Weights of a small GPT-style language model, trained from scratch on English Wikipedia.
Size: 13 layers, 4 heads of 64 (1 for keys and values), MLP 576 SwiGLU, vocabulary 2048, 8.94M parameters.
Architecture: RMSNorm before each block, rotary positions, untied embeddings.
Training: a variant of SOAP for these matrices, 213M tokens.
Each number is 500 + 25 x the weight over the matrix's rms, rounded and kept within 0 to 999. Layers, rows and columns count from 0. Numbers have three digits each.

# layer 9 attention key, 64x256, rms 0.186, rows 21-63, columns 192-255
494490517465466503482511505471516542513468482507531527534480464453521457491511499506480486547489506493475497529492509542496508470521524517516500510496517461513475514529478535501521486542532485
486491537539500436497532532502444509476548464519490494468495488491455475509484509500540463506511491498496477523489473512529508487501530530520484517537496486464455521477489472516508524537524541
533509504520479503466488516524485534453532474525507502462524445498487504480488538484489519523493523507519482518497506484490485499470540517510520495496476521469465482491487462500531508528490503
489504487478506503452504550472509529535486508470508505533473476522468508510483479503492482506474465533527509504533534481482507494495479524507496472462486480531481540526476517497493506497485486
457488492520481507453472533488520492516524497506513483523482508494498503524476467485465537512565480505515512480522520505495482485509506508506522514499478493469460484506488501476507477514513521
467495467508494468528544455515470489492498482494498534470454522518519471521507467542492495519520556498509495490472503530502510490506528527510469484465523514495500514484495475533522504487474530
480515477496492492540490511493510477447512505504495516520491536529547516511537501491516471499473505520490499496476500538497509514514481518509520510505503536499496481492498472558533487532502494
481518466467547536504456487448484539511487511482536481531490513532499477504499490539504494506516508520481492505531479462439470484462502492449477501499511458483511476521452505502510474503537519
475529496511517484529457559487515528549457491501515499530467480467539525476542484489520506535497510532469528467459491526521521529528472470486471528542508504524511482535475529514485484528518503
522530470501481501511487523486510510524509482482486452551518467552496495472473507504492486503538494469501443518476494542533506485504493479507498504516490502466512531502460503461504467526527477
554503439481487523487518457479500496499488507460523518499522480476491539455506515497504463557516505514504495509511494511545502497514462503517521512513528472493507495495479535481449482499497508
492469488503501491554532531491498491478455522554510489458454491502528500509521545518505462468494493480434512502504540499484515494476506526490475473498485506488504519501503485527526474483480489
515505508483497505499522469519458508530482498498509495516507490527509483430510459461499452529468500504488506508500475477490521508522492489517495452503505528509493504506510460513490517486479446
508506521504486509446495520460511493498474501436487498497493506561495528517457496489520484432492509466532477490537487430505536475469506463493537553479479452515506503445497471441444501453489512
512517495427487541548499465504468479540488522523488487512445526474511479486502510482464517496504521498440467453538486506519487478494465510452444501511512505505516478472502441534479490459492492
516494461528500467468508520484473507466535433474483494501507533490467523486469489493479489465469502544524493507498520510521543471446491513512543477503507532501523516500456507469477473492510454
478468469526512428553460515550463528459470459490533521539511497498467511505470483544503489461487526486540467496538557529483449503482444535476484529511515454454459546472522512478528521519530479
471469538513473462481496541460508497470484457466505517550512494450496515563521486510491502527522505474540513485514501522504503503472456499490546523484429484493483564486440529497527569494499471
483533496499483502518516501501496495498446505491523481543513516477476489486483510559499441482461490519543523452472500528507492507475498435511523527506565468511512499465477525471468512590505467
517449522532487441535458550518531505500481457522530504524476484501444523467531484461518468490482516487527504560457466500524498502504468484537519502506475502493482487512461537478492574499481518
517514484461548530516423515547463510455537513476507529513542477482444524498498487514494507509442467489509513511496499506466435475463491521477499530489483480488514479521503530449534476463559500
456536521498519491455517523481512476556508493546529497537486442492451476515510563471507512497476479487510540483533485497487505474525476488491499507495565479482508536526457558455506560506523511
465459464527439527549532457468486463500463505480579493484520514560482505537529466499488496483509514476562476493509513466442480547484503544507466481521474508524578491494480487483539514515547510
494493563466483505527519514469524507538499494479553471496511464506551501471482509545553500549513542516470494471488482522494509476511520492481480503533496525504482513530519488510487527465481555
477533526482468464560494496501447545500528451437501527466456511504503489483484532489502538535512511513492484532514506549493477437498445470556496513498435513492532471507486469551523481474500457
505548517477448469525525478505489531508513509497516504532496474444545467486499492513550494524525526486476480503486544503503509502511515501495503543501486493509499487502513518523480468525503492
485509496535427450518485511483494527439502509492524525500521504494496483520516521509494458487549491506518475436480504454507491510470496543546475553512499467475427476492500484494508540512513497
489503508511450517472547493541541515466535461478535522535480514496488471502482510493507469508536529510496528496503468497506540502521499471546509473501527459506452476438463426478454471468469467
479522552451513547490510501471514472501512544516479479492506543500441516507528493540491483504459491499559488527528443470511552509526528514419499491488540489509485472471500480462536505450490466
489464522519522423496483529466457414516523495504512502463516480508432567547501474521504470417491505539529469526517489467497490555500506493465489417478527501471521465524500465466455537541501490
530499523548516577481466476449532532464540448536524525510502514516480462490486504462499527536498478506539494522518523486493512494498552485515499524441511515487496550457501464543498545444507508
529516491502437485479499509502494479474482469521542581490468466481441539564501485496521473497487458480562511553519539455518520536523518495522515511500522527459497512507438447489479557522465514
484476496494486511538508538450535487503461521492506479499494527494447485487498509480494510453496457482534504547526468493511512475525493455469514516442532480493491500486505529437471452503500484
499498479474531496545513480466479529489527511522496465521489496486452489490538490485498534498491517514529520526479484490488481530506471508480549476494585512463511492523505526487516551508557462
495514505533512502501527484533504522509474469509517514514454494536501491514486504544504502553506512501501489524516538460452535535538509533547490486495511466502479532509514468465513504503486501
486495462490431485527495512535504542466493503503490502465473526536527433471471521507518491521511489416514535460482484512508468435532459519492478478523459483480508505489512533573515548508500568
469537504476557492547480515501417469440514524538491493484521521528501530508484488493503523508505509547485458513540492457456495502521497498467459488487512514511507520489479535482523483527525486
513487506504522533492557448445526504494516606574491503512521497540490524470516510525483512517471506468438402498515506452497479510535524503478446457493540493473535498513509494463527470454556502
457483515465529482533495515549515498472460495548464520530465508416496460490506581516512520468473453480507512450490507558497545447438466498447531531498497507454474519460502545484480452557504481
529489512497485508464516455497525499493497506493472501506515503511552483450478485542472502537529525469450526503496507484517521455488509518478502449518518529499482496486516446528474503477469524
462458436488529483491541521478518540512532503510448470488559516490511450495472527538529507493465473490524487464539471494507481526500495472513487521534520487508516500485530533447487515463563450
493450468455569469582488530567505526563484459483454485520521525454506480532503501510520495478461462529508558500497478527487451523476443472528511507451509498494480538492470504488466507547475479
508472462513510485520486515532473472447461486515462562510484491498467485475483497494539486487527527520496497551515522489529563497510471504516518503540482473481478527532558457485509525555498535
# layer 9 attention query, 256x256, rms 0.199, rows 22-63,86-127,150-191,214-255, columns 192-255
480553502517492529527481491539486512494482504488490506550522513488511530592518490509515497542525491524549501450512487492518485525515499541559504486473536521527509516516486499545492555504505508
519470506532510503560457505486535482485479533527504484503505524521552509507490479533505486497522508520479514512489507510532536546488482470521544518481501526527496487509476485521525486456530533
512489486491545477499502510492467466497502543455492532484525516519498524474513509510496469506493529534478509485541498495502504517501460505523496530522513492506508502493496495524518512524436520
497513521486493512515517541519533501449521543460492434494538514499501514497471508535499512515561472510574457539525477494516464479487515463533514476511484491481488490486497523533500470504543519
545524556504532482554489497550486491542509512496489507506540484513530461490482521516503521488499528504488445457501501466555482504504504487544475560503524535492490523498454552537482539505486517
572532461508551534485535476492487456487537545532485486492535545478485497467489487431450517523484516517513496531531514538483507512520501495484493502500507507550541473523560481527508477487534510
486458499477495523493525485474481437505529519508514473454475474518522501430538503521503490501460505512469536517475526557445482463557487497428488493491463558497495471431465475505539499510506479
512503470463499465488453519506507511494504502528517524472492505519476503494460542491528480462539567486478484426461480498511530494516504496487483483508478518465508496523465514467561535533537515
484546507455489474481527555515543538500505495492495551498521475458462478529529521505512526531481450450517511474491484487522552496483492477473530484523457527495483493534519514497518491505523475
554503478512478434512530499463452546554494483527485490531484465537522551520562453511469487504495441488462492452480535497475510535495499503518428472491528474506477504488496473542472485543525521
469487486497472520467523441495533495499474525496512557533535511528447495504554475517442486506474532514455523552504530495517454531506524524488510474494457488540521558502518502485508455541495519
513467454496513490500523449508509520494520530536490485541520538535503508472512495483487478514518490558471476541522486505479509533460488524482478490514519514516464472484541472540474489467477524
478491518524485488479467481496509460519505461442532486490501505509483473489520493514524515505486518451470495529508530444488507482551529539498533453510453530467521504487475505451506507504530539
512568529514509481522466513511507585494484463491478478506513467511508494514490461482515492503505506515512467465474456483531493508476482511514517501481482536461480492512484522527491554462515502
440462491497526474520460459494508522519474481456477510465514506542498494553536512536466505488543513486514468484509507482506496499459498537487485484492503484474500479522498526468493497494536505
506484499517468474506410519538513525518492477511526509484483486517494482475515492521501508519477470534502500475450525520530447502498519484500484557508484466456469482507485537534509546515555532
403507569491452481557525510466460515477477498512516471487478508454483495511519539485491504504513529472482515487487529521476479500502461506485473517513493495474541478553497557529481530516550470
532509497496532520494468496481522505526498513521490443531565503482477490498501466498520517497497524518484514471561531508446494483536475527506498532504515503522560478463520514475477472494466504
511468533519477520487479477516452541480499457494555508494532491457537513491486514473504548499504505481471490556482479515494470483525478517538495506497514503499527536414443501505518503489499515
466477506529493509500552484504494513475496508484468497482481510523490506504460452528502472505480526511509545545530476466517478492513495493477480473478540458540493478473445538515487529507479488
447492514503479523527527515474493510476483446463482507511492510496502549492451554506515477424471458490549471499494490481509533502457519522463517472481484516550511532492476512483505477465525518
515491527474517490442493500483529509541513515505528544559444450520485530500504516542487493473491476496505445502507457460478510539494494529531524447530519503492505516460492534464494496503481466
544526531511460513465519502489546478496473533530505534478497520518499502510544469517548471513492464504496529481515499517549454519488469526527503484523471504510531472532498498519525497506518518
549518484462516461538486517532519550531520517507494507484552434480440538507529495528522497492549538488483474519510498469467504480498478545485535514478514498518533515502498526561526480504490548
518497503489497509473486503504513484483522528462524501564458483498475483523484513519489471485524507539464493533494484477552502551523474467519513527470503477482529521526525504500472521502501505
478501498505462507488484494457525516464499488522499478505521523529490466519482545525495476479537465466469471474525477496523548543481494464504506480532499507506492461490516462467527537490500473
521514544496494493468499485505520512504492494459505474493478483481512518515489505505527449497508476490470495501492505491484583451543497514517497514504480502471477471466480539485438480482520467
511510481493514549484521528503495477483505548478542554491489500491518479510491490474480517507513493504484535484492465516504480515432525523505503509541549525544507483486515498516497453561527490
483510533488561490540478450477503462483505512505532520505465463498529530525486505501500515486479470514461533524545502474501518474520510487467547481473539515509531503492514506506515448505489494
486503482479564524518495458513449561493521538513456501490517519501472498480540487524516445508506480517491464475479493501502446546486478537523508507487515491530499504505530468518522501507478499
530488498523549505501501519483525419497479507474561515523469537505506476462523520510485500482518531531515504513498469447534495558474512481492490522456473486480491556498476450500490509493506521
505459455507515467488457481500531501465527497492533500490484474523480536485490481494510520534460492498493481521476508511496519500512478509546467512504452508532470516511474518490518513520513531
527504531458522518514440486499550483546490525468493491457486456545465482532525485513494517496485507517456508503457537492533474502496485469503514468500508465491524488537506531471516442528504513
509492458534551545512513498529521496499486536470491511488499494512542489510499463480496477537485488495476483546512478488507447503526508488505493489506503494489499502522498448504507486528485485
488527491534476532510490512541521477529487501484525554478493507465461478543510506466475576483530584526514536425514460471477490496495510531511524531494529481503498518493475482502544500513549493
498489549511507490468498516499488508516473485490505491527506498525494524520458518519516525498532528494477460508461520507552531502511491461515477513489476449488476491498514524498515551494547475
505497468454506530479521484483488499472533520530524501437502499506448509492500506504493470479507558491511499491524541483537482484553515477471489461479545453447531492568573510518505451528505506
455487514476482530501504489499504545486533535537469447494488512441467513495521486517500487518482512476483499445542474499506491504468517495462504493508471470524493523428529507496531435532540466
500472471517475532489535536472492477485506502510519488493438490470468531516552519493508500539496526503526543492483566544473432499466522560508511466463478481493521516532496463504450436465496506
470495510544541482455522514476544497446497581457500514447479497445512459476502462511477470453483488508469511502481452474496419520481525478491544479526483497519512512498517487457504482474539523
503518498481513493474542498483495540531499481490493527497449463497471499542482518510518532494481503467500529478462488499515491480510474514494551506491543533487495474490478517461478528510489485
530534508509508500531496527490500469490568484494504498510455479495481491513473501492546502515476502507477494414475471508470518476520468482539482477541520517454474497490504526494528512489507511
475499487505495485520537471510497523524498507493461500496505489516490487473482501487514474524494514527489506475527498498490506495489488488509503504497488498502506505510525435518497512516466497
520555512545486480488497523503491510490502486495518491488485527513510465498529503505483487483481502489494490544489521542502463471521488496531501484505494477492515496490454498489516502491526484
521490484486537492474510545543500475473519506508487535536535502501494479528493489496536474554508573525479514443482471505512507547486457493502505511497483526499565520500511533495532494483513519
507519468496487532492477493505518493487481518525540532491478522510499489501492501530494440502520505486487488517449526477503525490494532502525542494475526487487474489513504478468500494477472505
533495509490510530483513445528495515538483500536499488518563497474499499515503473486514481481509538506507506511496531499488479546465512508522498511479547474556487502498511459534497486510514506
552499479489511522508518513539508493513521502555473478485496518518486519498493487502538469548513491492486516528481516472539495462511498485504486470499506498522522479562527495519502444506474487
512562518513489486474519505515508488523512531496477450517489498518520454465499496556507501486524516479487467520471453510510592484506484488547534524472475472500481501487472536521521472483508446
528524497484508485515478483492539470488486495493502480491489503522487485546491496515539525522511533494501554502537490533461523493506483503474490495500519521535485546503505504457492501468499465
524471472497533507516449503506478535488486554483509474478474511490525468495472487476505470509516448461497490546524496528503516475452522478463534473478505447520481484478474465477490456503495495
490541461563447539468475511508502539490516537532507498530548504487511494489456460473541527512508502478517530470534528513458484501497554524505511489492490526517522449474533486483521496466527491
491508546459496491534506511527530496492473523499486490485506472458500531509514477548513483522490562528479478493470491475513520512508512507498504517485461492512520530518490500496481467460470449
513470508504536516477524477540473521519517471548474528460542503483484479527468487516495511576505511504485530458505525539480479526553508517488463519518523516523545503551517517554499488514492536
461523495530469495525485483458527482473521499456522497498478508469543500519508468521541515501511521456561478525527497500500497469506521522518507503488493516484519485494488473513486531437459521
492508495490461469530497472492507527498471471547498501499485496478479454455534485483498537538479501469523540505529509493488486459519515486528505525480534488480460500481482488566510538549469552
506492476561493517498478539474471484514536466531534443502469495490509494523466530482454479494532522485478468473478511510476491442515443522479460497461490452462494530503495445493513525517496513
499494544466467483510458530536521522490489522558497530514498529456461544416547478593527534539547505544469487500505509520509496506501503489512509493502541510483523472516451484473514516523497537
439528501514488466506514508526499529516457487448505507492533492492527494505442535507491522511462498492517509521532442541522488473533475517449530520523504512480537507503537476492471494528513505
540535530501505524478535528493499480449498513484499490479462488455497519487464466477470550515487466526559516527499493542466521509531542473492457487510515447569495471508501477493462459531523477
478517495482504487534499519483506501489499505513483501474420451543524467454505485512515500510469507500501539488511539454498523547490481509509516482497545515456488529496446483525522501497545514
515499518475485475512479505533549490441525497472479490535507472497533500518462538479557511527497504495495498490451537488518469469474531500495556470514503523472445498521507468441480499470571495
478475539490487450516482492502483489486484535483533481469563557461465490522563480449529540495503498487541452503478529481499451532504524433504493525545536473535498525487485524477533473540521502
461509459540472510504488522495480504496476470494497505466510494483486521533513487496491555455479485466500513495545548447499501493473532511429490535519495507514526497508495542521511537459480490
514503505491479510498495513495487498500467458519516511507472464417478492532500515482527503490533512469473499520492505575519488460486470473506538550521428497498496491501501507526463526507475570
544489512485531515480516482493490573496511477492475528512543469491518490528532506500512503473490487520470567552493560567505502464469444522521539518472487532504493503472480499524447490507501552
496489510480472455495525468506515531531510511485513495493496517517528467504471516438442524473537529493492524457472528517511451471543489532539501519485439502515528533509521513584436464523477505
492510513550451497480469506518512558532494513483515529510541482474508499552483565427477557537490525464473518474530443507442508519509535506500456515558462535485489487503518514444500506456531570
506574473495470501516493488536478487502521499461521512520446500451495498491500513499475531470506530506512520517520498551514468468509483519531481493533506480480434519496485482490511429524515520
493486491506470530477518530468477495478521535510527498452512478511486476462521518522463489514477519479495469487517473423484508536504485498451479470463486524493492460506522488473499486495542489
485482479515513498490520490425527490511537458466516478530537505522485495473492503490517497442446500478548500532502496513480452490479517523464515488447514544488565536462495473475491508497481490
550513493485487502537482475468496495496488478560473501476492500521507488529507488539503500517489504471504483524502486460512474507522530492548448501517467472507516550488480496590471548511485529
461511504510501495497516512480440469482492516464535545521458464488493539479535494487527491520511490490505498500545530483541524500484471481473485463548551570491452516510503476493505505512495525
482508514508505483462492528499496467526521498494472493537469503493468506525481495538509474467502481435509525476531476499469512464491449470482487519513527513537510472539457528438520513469550452
483535505512531474501496515512486510463528529461506543493537486470454486527473477472507498467516431500507558530506487513553534509521513477474457492515548501518522494487499560503515495485522484
481477482490472512513489507470491482494457523508467531503476500518531487496521502488485506468464490504485528496495506522511513482486505489518491520500523503517503490508479523527465531487518490
486519490524440552508481509498510534523478536506471506465498527439477457503513524517504512500533505463459502429543451474461472487507508513455473570466468435456481493480502517469499578517517463
480506504487504521488450533472466537496541499547518538498514482550441507502501523448444558460463515458554506517514473502497505550508529511458513526537459478504531539472556509427487517482510490
530525533480552536501564469485507510493519528543488497513472501512467487524483413503475480546511483461489480527500510491520525526524521534470506539418505514493518490460493499550469491485520526
438483504454496460537507564521473471493478484488481492557485494534456461510508451517494512501508494486474559514506483509469515493456455479493529484506461501470483543552494547484443531492538527
498518510514484533464517516503478505508462540520479527477538445515524496521544508510476487503472512524465512475493512499524527525506503495504503486512538445487521485505507499477541469484495536
511505490467552512498537528477525524558532534565489511457517500464559497532484492537555511481465512510499502504528498572467515429519469475499515456491490510526520527575465486497513455530534471
472501428534546499502498542507458529537528419444510457482476463533479487456468495500499510544470463496513519511491499513499494463493415511500510527512472497513492513506463505500467485575508468
484466471544488504455486489500475536419476491525469545461491438486520457473511496523454437492497462476530506516508514430496505507463484511528518483482506533451518482512528436435509521466521496
522507522528505500464511491516509489536516499516525497485496524468477487488550524487492527510496497533551507499494467526488497510514476473495478494449548507530493501538498492535493491519500477
472461485532456506493484527483438458477500492531546464454443513512470481475473474462520478512467490463537485501505503528480490501503479505458512457495458521510557484536516512538518569473479523
460467488521538505542504553504502459456540492508490472477509531530460505516467505490476509487471515510534473538441493503524483492481468517473485512484532481497563512555535499483460546471492518
457492523445489506473480508498550465489505504462491519496532475490446487507470498556505489505509490462447493518482515498512498543481545479561515494495516491535504469442489443519516485486523483
539541523503519505497494514534532525521508472478513531524478500483509479501489516558473531520495498517444549493480470488539477476437440492498475531537504504540466529511500458495484471513475486
557466519537526527460533481466475466505550503525477503489527539548474514475494466488486528517483509522514488521521487449505489498528513538472435468494510506510523508502521437560530475480478534
458531502515533502495474501504481519536537523536497511498460526487500502486532482486468499462502503545501453512498521539532527493512502497482476481514505456475492478495506487505545487460552473
465526468522478477529484510552552456499465465534491546540492490510504518536492523532475484497537470507470511509489458463452483484459494561520507554477519510535479504499482504517509472519516522
508446483458501545498525498480482446497470519465478515501525469477548436486502502480515493521512465510485484519479472498515472514520503490527509513469458452481510518530483476462545491494492530
500503511513476541498539491490489517481503496467553481524458536525516483515510482500516537497530458507457506462509487514473479495545511516522513511501491468539524494491519476476494457529505474
503518467480542517485491503530478487520484523541484487496520505461506479511529519533508516506501546497493555498498483542480482530467478503514479506502505494562504535530483505482455484513506468
526550483518509556496563502483489501529513493517445537504508471536540469498509484456470490522485513500492510500506535475475493546491497530495508477500490504506493525530549489518512435483488547
432512502523444526512476475496510475480504510461540519464498499473486526496514507486517508526488559485519479529532512527493522496517515536521502498504484485447521464495534468477527513458504534
556505505532460462512534475490533481510485449506514542487502510481501505492511451526512498497518476457501448495507530486513491457548517491526491499479470507474473493484472469568469498529509518
485462534483496508481477554518484467508492477499523489493510511492519419503515455511517508479498481456564496467558533509514481500503494465502527584556522500481492518523493506493521508538547463
495526505523497554486485525503476514527516486490475465508497483498478466508459524501517523494531506508470543473497518507502515513489508468480508524475510500516496504486498544496477514494529516
534506453522502459547469515471539532445438491499549478505467492489517490474524488493520495481548491490491506497518476505510527513482503472513512467526519470484476489509522514485498489523470521
504508477484508494469454481511489522541504468482524516486475453504530459493467458497498499470508490530553522565494523488477499483494466470492512526469498513520490494512516527490502465512534480
475494477506504488501460524523507495516497486503501538499454518504482494521518469496511497519479477522491520487529505500518502515491489498540500483523519497470441494503450504500497574511510526
496503496467530500482513496533478500498542489464507486475495488502517477527487459524506499482485473530492474495474486465513495504511491500480490519470504502480509495483482481526465492496481526
489458505498481502489523492480490471527503520459514520497515537512494490499480478493489494473479510480506523474486508511496468475475517514501521518521474515511546505518475542502494470506502487
466453492506496489474512542462478482504505526511502502479524501535494560527486472476459497448472510489526486502524514519513499562476547519493525470521508489482562483510498530478528471498490526
473505533515482473484484495533534547514523484499475515546467466480574474490502527523502501472534425524481495503532495496477511477492486538488499506447488510486500510477491496512491506500511487
529477512490461507507505466509510510453527472522521514499509483481517502522509480475537484498457532518507480508534486481530483506526528514495500524496485505482499478504488461526509513511467524
533506498465533459528533479529540499472552483488489541483463580488501464471496527481512521513535494511458486475460507510465497498434506482499523491513475463487498489508541480493490484505482470
521551511517514532506493468485490497512496494522546502545510491514506513489503493484485522487486478521491509477505488511468537498509470478465526489544525521519527482483500473501516496503481472
513539489471471521465494466529484535502468532466544496499541491500511544542518453498497496488493522538478536493466544529486513508499504512514510500471479496499483518463496507537445476544487508
488465474482489492514487444501506501459508481470497534457530495505528440493500487504470468507493510483487508513489511447533478476516504501453494501460483470498496485492516527478497510459525452
511493480491480501502500484486512522490511504511531548509488507499529470464504503488502519478471492519531495475487484492445522498502505492488460486496511519508502494488465472480506480510534470
538496491521507513479521493462513526520491482533519531525506482473501496501499520481540499531491527522477496505512492473517492496516492512489478498513523489493520511486477473510510519513469506
480522477558510492447500502465484490492503489485522500497471481454464532455526494536495534480513529504477501435494543483490516506517462442514510544572457504491466521519498454491506498502481547
516475508517488503513517513482479489527501491476463526511475492476480527512522502465463478485476461523527521488523507503471513504479459512465496512505496465518526511544460514504501509491468471
510496491480541520513503538533501495478506550493513502466524505534469516502512481504494521500473477513518508539510521541531492514495500507500506479490538498488529455506521503483459511503505465
475496493501477480505481511464514463484529514471524538499519502440486529496481547499537521425462526508527499485479531539454516490488471443499487534501481524477523505483514473453536524530499472
486516491464480528491523501527478540511487512515486506514516514468494484492526490485518515488514511497500527478484510503471488500503474494532502524479514492511482536494457505485513511505516509
486456524484552495467474515495478497524502463563496483536466547487486536516496492504468499520471480547548480533497516526535503492537477475449537494560512475506484504514531502487533519493518501
522469501500550528495530531509504477455508552509465519509492478502500494486499489509484501506514474487498485538476479486509499506475502468478543461463485491486531493514488496515496480467488466
488473512460544510495522547514482485496512523520491513501485478493528499516471480500538487450504482482474476499478500503470511459493498531494519479503464474511554504491487531522486476502492485
553484505508462514479504478461518495487476467498472493498450502463519488496539439540484462549540512473465465536461541514536485525496519542515499501505494495478490490523526517524519471487478477
479479497493517496486512481535486470508509518502518488493494517510496525473495501503564505518513509514523506485510512494512539484524533463519550508534507492512493515505518523473475473467490483
443487482482529499493511536551525474557494488498482480505519513480484523498462424482495538532471530536516533516494522535517464505530450470487531498515477528519511498510496494459478514464523496
509508518497504535484502494497505506470505506513482557502476485507476481489478492506496490476510458543478542471465530491507552506497513489478502485534538525482503533511506512467484488487447549
532496529487480492514500492497528530505485535462542550522455475539508495469504491501511525556494495543460526513506524521517509545498498461527504528472512533511525531530514486489529471479493489
524485510519481490431461500484458472476517490509521502502462497487498502429489443487515494501542451486513495494494508497484541527496476493534486464510522522530507470537481517514511494478499491
511449534472501539474512517492476490478556513538475514547500502490443497518430497457518465482491507489508492525524451515559477519502462515503496483487501518539496542557495508514505470506496483
505490473417507513519531499518514502475496499496503477502485489495530501487543491496529456506509498446519491517485508465540464524488543478527485428479521485509500488500462452467504526485461507
515508485492509531459511463489469558483510525525497510528547501487502475522526468486461480521517517503474490481534489506537475499469485509513470511502516509517512536507495480509533523527496527
478458467497480507489515474505524494468553511506509528510505500498484484492512472479492502545485570514510520515444551504524451517507510494468478471474497510495511518504527449485507486530513495
496476507481515480512517520492522479512555515485482475536453531538511499478552475502481550522511509510487464523500576531508490475499524471551508522495447503465522468483502502527552477469490468
511495455474458474463496528508522503503521487471515494494554455521507486512487452475510490481469484510509518500495520493511508521493498542497484486477486504541507526500494521502483481474528481
519536501460458514496501473490488496501519520552505498461511507482553502446468494452498442485527485533508461521440491508505486493495497485540540481488516468472521485536500448499499480485468494
517574496537471541521489485511474523467475520511483489517458486521545493496508535484484475514535482505536494472456478467508487502551525494525476508500502499545506465488479546523499556480501489
503517512466461539520523489512474511503458537502486473527509514496498480495497456494492511494463536519479560446487498495541491494485476479484499529502475465570496541491532504527482464512472535
521477502528525542537534524502540514541531495505462513474504514537495506533493493434484506524485492512501531478499501507494461519511460504493509512525525545512528549560538521498500502532493500
476486493522482500525484537441500483481520509480501491485480468493555478494484488526515522520500499491499467507508502490539494503532517531516509490518490480486532502480481506529518504449496562
505470505551505476531489503472496501468513465496474524503509481533522463507491477515503518521526494486517479515484478523469523494505532492519524506515499497493501489502509504542525532524506497
479509495518531512526465530536488455515497451519462511505463565525514461474510531523516466488527470467502509453508530502512469489474482542486494528515483487492493478471490491501527519546474496
507547511484472513523480532478506508503433463583495518530476477467480445463535508513492539518508460516489489521490472499505486493499478460519549515488510492472501516521479495483522507521525470
494513471496527466500483505544489479492504503467490458501522527495513472515480495530494495490503502539523525464502501540555505472521445473525510557502504501531505503509481518468512517539514516
500515463484519529448513467508487496458503532508517496496530511455475480475462453470476519523499471524511485506498486475473536463492503497520520508478468462510477478485529487471486474514529507
473460484500530481508455484512500531499503471502467537507495454502478494494537495526515487508481505481489478550478530486523470523466498502478495467528513554499490511506499522516497525519484503
491502514479511494464450511565493515486518540442505472518503494490493475508477494451478483474449477517500534526492446537489514463518484485441543504498487467504503484509495508499466530511554480
491514514469471477534493555476479487482522507501535495476521560478460516493488495496471478483498473493531490500506541565468486466503486483441508475518480582516494510519475491481518531525523459
500527520512498501478525507520496493488530477475541465512490467543503485536502482473520538464502543472524493479465466473479520473489541525460518538514521498472545446471524515490525484494494507
501551510475479500524470476542503467492500486524517478551423460477533485492481502503498466504516450531467491497522504530511487481474470504533481527536455497496449494486441492517480494503499488
482477510482499497539467482486508469489472481516502485453522421498511531466491521487460516529496466481458534527465525492511489485467487507529531522485486502457487500468480461500480519543492535
510528485474518466482538460521470529493527488489469495505511528467510469507488491497463516508501545493478509466482478539505502504526502486545524520482478484487493494496521542522515498509492471
468537526531463481506440480466506489505500541492545506505499505470457498516534571458506494474518462492521508453502529502471532463525490514451478543554486520504488443486477494496531544484493520
548539509482489502497462493540517493504539504448511452504497506436531508518474522529485476516475481510503530525493517504482510498465507516497510501521483491495500495496486514496523484516523504
498503500500468534460493478484457507483567515487476514536494516481432515522479495519521437472454473477461456482476507458519506502554521505469496492484479501504542483504520534483520464480496463
473520490479526481497483507478524476511550489531524484507514538465484524495500516516501511459470477508527503543526477460466466546465506517493492483522574542536561503520457493444504492472514512
566465486503527511535510482488510510484510492548484498497490469509508523484479515562502552532510505532488445512486533475490466463509502538497475453477481528474524539494504483567520522478483521
481474480478496474505509472459502469486477520528503527526490507458488470453520470472494489503500540520474508496512486518504521507497544445528500511558514518469511511510506463512509505454479534
490504527481501475515489543463472470553474510440531511440473513470495555516509524536523499450487478463473514497506431543518550459498457449493494483517469493554504514483483518455467486500527523
471482506507515470491458501531523504480527531511530526515481503496445473531495526442485544488471468513519505513498456462546483522500506473486492492470507494530508484458518478493518485540534489
544487505457492459483488504481526481513486504502462488474510519487499529488501481492500512477507534532483515486539528524512553522465454495487489498526525497509454464492510505486510514466482533
460528533457481531528466496510483519515489501529511483505494499448446442509526494502512512527513524494497496470520448470474463514477475500488539550498498499492471498452525524501479527506514544
489488509463533497491447541499483449509472495475454448496528521550489527485484507489509525498474504511558506508486506468528537530475499453465480476514501485504517514519524531488512562477511470
530489523460544530486524497465508485521560497546456486461505516485470477530552499510485507568482516493494445546511522465469497516508536494501427479446557536435477489453484524551508491468481530
467438493465512454527470524547502475487502465484470450485492478456539457465510539531571490466503491473461517508485538513513468460482448484483532491507500486484506526491508516488461507505518483
536501473489498527520505482530513519486500475494475510500516508503505458458498489523477469469488466498460509504461491496527466499512514535494508473482520454444476504493528469469489495533491505
529513471523530453511507442465488476521528529541496492490540541547494508524528487537513474512525515515460526477499509505493464467524492466471549496503507511483486546542495500472488477488480506
527526484514566463488495530542481481535529469458461514482460528471529461529480493491562528490525483493455497480492521521492514471521462482510504520495479497518487540546539527525501464525473492
518482501522488531485504479521513528446473488523470508515474467514524493492510498503502466482532506496489506497513503485496516503518502517518552462509482490464474525521482466467494513502495522
# layer 9 attention value, 64x256, rms 0.219, rows 0, columns 192-255
476487510516487474512493487535466466488491510476444521492515484529441488479500450549479463527482516502484538508511465485467494457495506528512499489519492501483485486528499483479488477533516465
# layer 9 attention output (transposed), 256x256, rms 0.233, rows 0,64, columns 192-255
482482504473484528482499461489519488493529499499485499524530523466500477494449508540535480483517459459509479500507515503463473510502504492466529518474552512534513507491505497481522462499511544
474549503554528517473486483479467470516458519506485501495512507558542463527520484482455541451459534522508530480490458507511526479459520525475465497529539495511469457508575527513492501494499485